config.yaml
attn_scale: 0.159
doc_mask: true
train_tokens: 534600000
Each number is 500 + 40 x the weight over its row's rms, rounded and kept within 0 to 999. Layers, rows and columns count from 0. Numbers have three digits each. The size before them is the row's rms in percent of the matrix's.

# layer 5 attention key, 192x192, rms 0.155, rows 16-23, columns 0-191
086:434566562424473541491513440443513549529483494506481453469519487459504534514549467478526491493512504486546556556488494512462430492522548522497456479550494497517526516558510558573600567500556527509441612483438559512418453530439448458546515438512506581471484546458541571472491502512537489552530482438478496458533559553472507499495537498503463526552471475501467511566537481447461486506516580557443513492411536488476464514429497521509487519526520502492462512435523447515517474572454520495483481502507562571552495540564460510483560552534535548465413516453533450556495487539499490529
086:503495522551570560558443510526503525555478547512515508472465499515485555508522597507504480524445505556474488479451515505496521476519449526475485512503421436484464496464509427434507477478476467534482463525546465553514543481521536449492478549472456456496470534518470519554483412468595420444527465532458493525513504510463457504518516463461445482494545606451472453577427515503501573555612496526567539472584559498505520525482531534477561473531421578448486493517478525467491521487544523492467562458480575471453533476466447482552515498472439538519494493585513523537525431464510443487
102:487505497484518581515515545520549606541534514532470469493483487456512548480521489540446458527471482529457401471511517514526498551444527534505469496512532594511510446524571557449467548541505507495546459539539495495493532507520543414509429434486519478465631525447511441490480516497495470504429536567481463530516411520587546480563486607407541520482507492538490505527448494543392554477461489506489468514457520423497495498545525500499461508468488559496556501497500469541523501515550510489468472492497510446498453550537474501523504476507411444457571530425457501450508533529504517525
154:481482528527537560504434523572464503509475486554480456535552473534479527508516548457549524542530519442520608492495467549544531444533510496575481533494397465513541522485472493542529551508511495520483505396514559552522525441481525499530508552504496533481433520498442514519456522439522468421486506474471513531484586466418461496475543397474529485458496511478569443484504547475577531545566511500534482496519511478474512493553461487496588501527547454494497546479519482488510522561464559538455538467495523499498536442402440556488450462457589538483454411525505530517480442460450456492
108:484496513535502488513472498620515488462499522541478427527615452545516500458536513519577528538455479430489531530522505578546502412560461515573442567500487562554455472533510491452531514571440508504485418458544509518493559521528502526509510470453506476492491394510447574492533477451515453507569464529447550557488579489442473449518482443463507489492550504432490474486493513492558488497503495544567499500526484502504491452540485520482529517508466486546459487514524465504547477439503515491462560444480450499517492485427432538560485443472567473493451449491474508496401456411499475503
117:540499544446512466476513498538523518451467479492519455527558484529491552506542492536482492500474540499537405463537494466540494522529484499536589536422501462577427494488496406473569558456500478470534482482485525464490508466584463455552524535445473537556529511491471503540493484543402521530508513525525517533495550417482520512547416425505484543553484451478508472566504476510556558566567497506554563512515512514472474506569430484485469475472532440510543485472525564484461470441535578443501447515451496449507568517556525516453507419538517466544543517453441490424528539530489431445
106:565467495414428529556493457523521530453517455493491487473510545548478566493546477490489511565510552481508523511508450466503536482511456472491490492466509535459548571549551531499588514496448445378532585493477512440549529489458506481551488498555524513508505545489545531463492548444481440503469524486499477501533423441551538495454445472522476517474525474463469489477452458564539459406516507491564526451473633453459613514521490554498465562510542459563542562519526526492482542464493502503408441549507490490534532531479476537531494484465486446478449437486495534516556530524458529485
101:451519525554482556407469581519499491600440419499506556587580469517518530522507475524511510492535489525487525492519511559493486506465532426488443498526520552499515458492456485425486457497500592491547489508449556570546465481476472529582523478484564481490530433496469501496548486558496578448541481493460511436489590446436502516544562478475501490461492497537565528526526486511520457429557507461535497525519527528602467503533460481519503503423441493531567534491437474517449540509489434542473456550521457541465487505451499523482466421470531465506550491513486464456580505488545540501
# layer 5 attention query, 192x192, rms 0.158, rows 17-23, columns 0-191
095:444504503508536553475372475492513556470418473505434446505557549542464453475548466496451511522465516533467549521524544509530481480562546498464529479580548468540562563540579544530540509493501562489451573512478588542522495524494505472499528483447486495550410509482545508502521539521450490508545521507475570463519412513540452414522512462488462500498488486491482434505525428488493492450518606517481505523443468498416542547535465516477509591513534531525527544447592446497515482460484499433544567534474536512518474473490534556543504415513517543510489509504521498532533485503512480565
130:513465543579472501451563521497508490508452415421508577598484494488476516591464474553453436497515528478503495554536437472413444590440550486449472499513483510499524497495513485473429437516485534472532492567432501443582469547479477527445482516486502520537541503516541449501515450536465528498458521524478503479532505506542481557452494533472515547451450451474513543429533516509452458498530490465480476529454539542565461448436498502561442463521471577431484544539562550474447518524505422556487468528446486563516508537533541508505449537511514498486588485488480473500541438526488570501
162:449487517491517557571435435526527521530531519515422461412475485489555418519527487498530511511506388503457567484461486559528482430558533435509464524500499453474480511508548598510555484513521513504476506483538558544446461516565530549509587453521492443440497518478463556485464495501545485474556456538533450519478536494465443474532521440482530471495534581493514526508504518508497500532445513478434545467480451502461529461480511506467579562515495501503551484411507414503517462523462525527565565461485503476474426480465480526554536484462528583544410510552527502465500516540518407501
124:518510582435503496543527439537535512511547522573515465471527493537489491492540515437546533496513495473570552467479420577514499416577470555533523462449443442522455520493462557503536511473492493552439485397557503493453576505479465567554538474551530489445470549533457502559478458448496489465514550498431506518479556477429495467528499407514495430483504531486474471495504551525555523548488469478546580489523512432471509443541531491490517543538524461463448518562518428524472508553559548498480520447572486516465511471496474563496522527517562544499444477553550557477477424505476466502
099:573496473507464550414459522526469447432502513528595480600549501539453494540496506509519512509522562499440483447518457472587480492441493429502522557495477531531496447502455412532512525462523415479492475439465521498505521484563447530491541539458498533587464467475501508484504576542501559456515495479475497504499573431419536573510467447538512558552471531506596513479530485441534531541585464469487512443529533521494466464507449440482509427551517494491491479564526487478532485419491557539545497493489476525514567601469528479497480495474537450529498450508474493491497530471481448455
087:518440493482477559523416505544521618510516595533582599573500478558463472531534490505500546575504532496448520442563439481478517463454605471488482562513507492504480491493505525608496506482530503499603496534464469501483476456505484515526576474476549472514518514518490506480522527539484530532480518562516493475481523448534523485518425496498470572365553484461513552506442488462542509456570473541555484480447552513499510467474571491511506522481565477495519480506544457415539551568487452512532540502494544478519532487497504558466474558567528512529466489461510458484525489472471445501
090:512530503497512541423545481537523507582501398471453519503586511548515506551531450455462449501523513493500509499458514510526530562513519403530513433514548494567572487531507491508466473453437504455485553487428596539570520457546510492563539511463469495499515531510497512454480485591518604523575476477444534425526538507483504499482504522534468466524516426481498561528547501499514466485555517507480437420464513562493499506527401460502463440496467464526504484401477511454493489446463472564499486530516424508539537532487459455497417439485520477524554509500444464545547542504478460482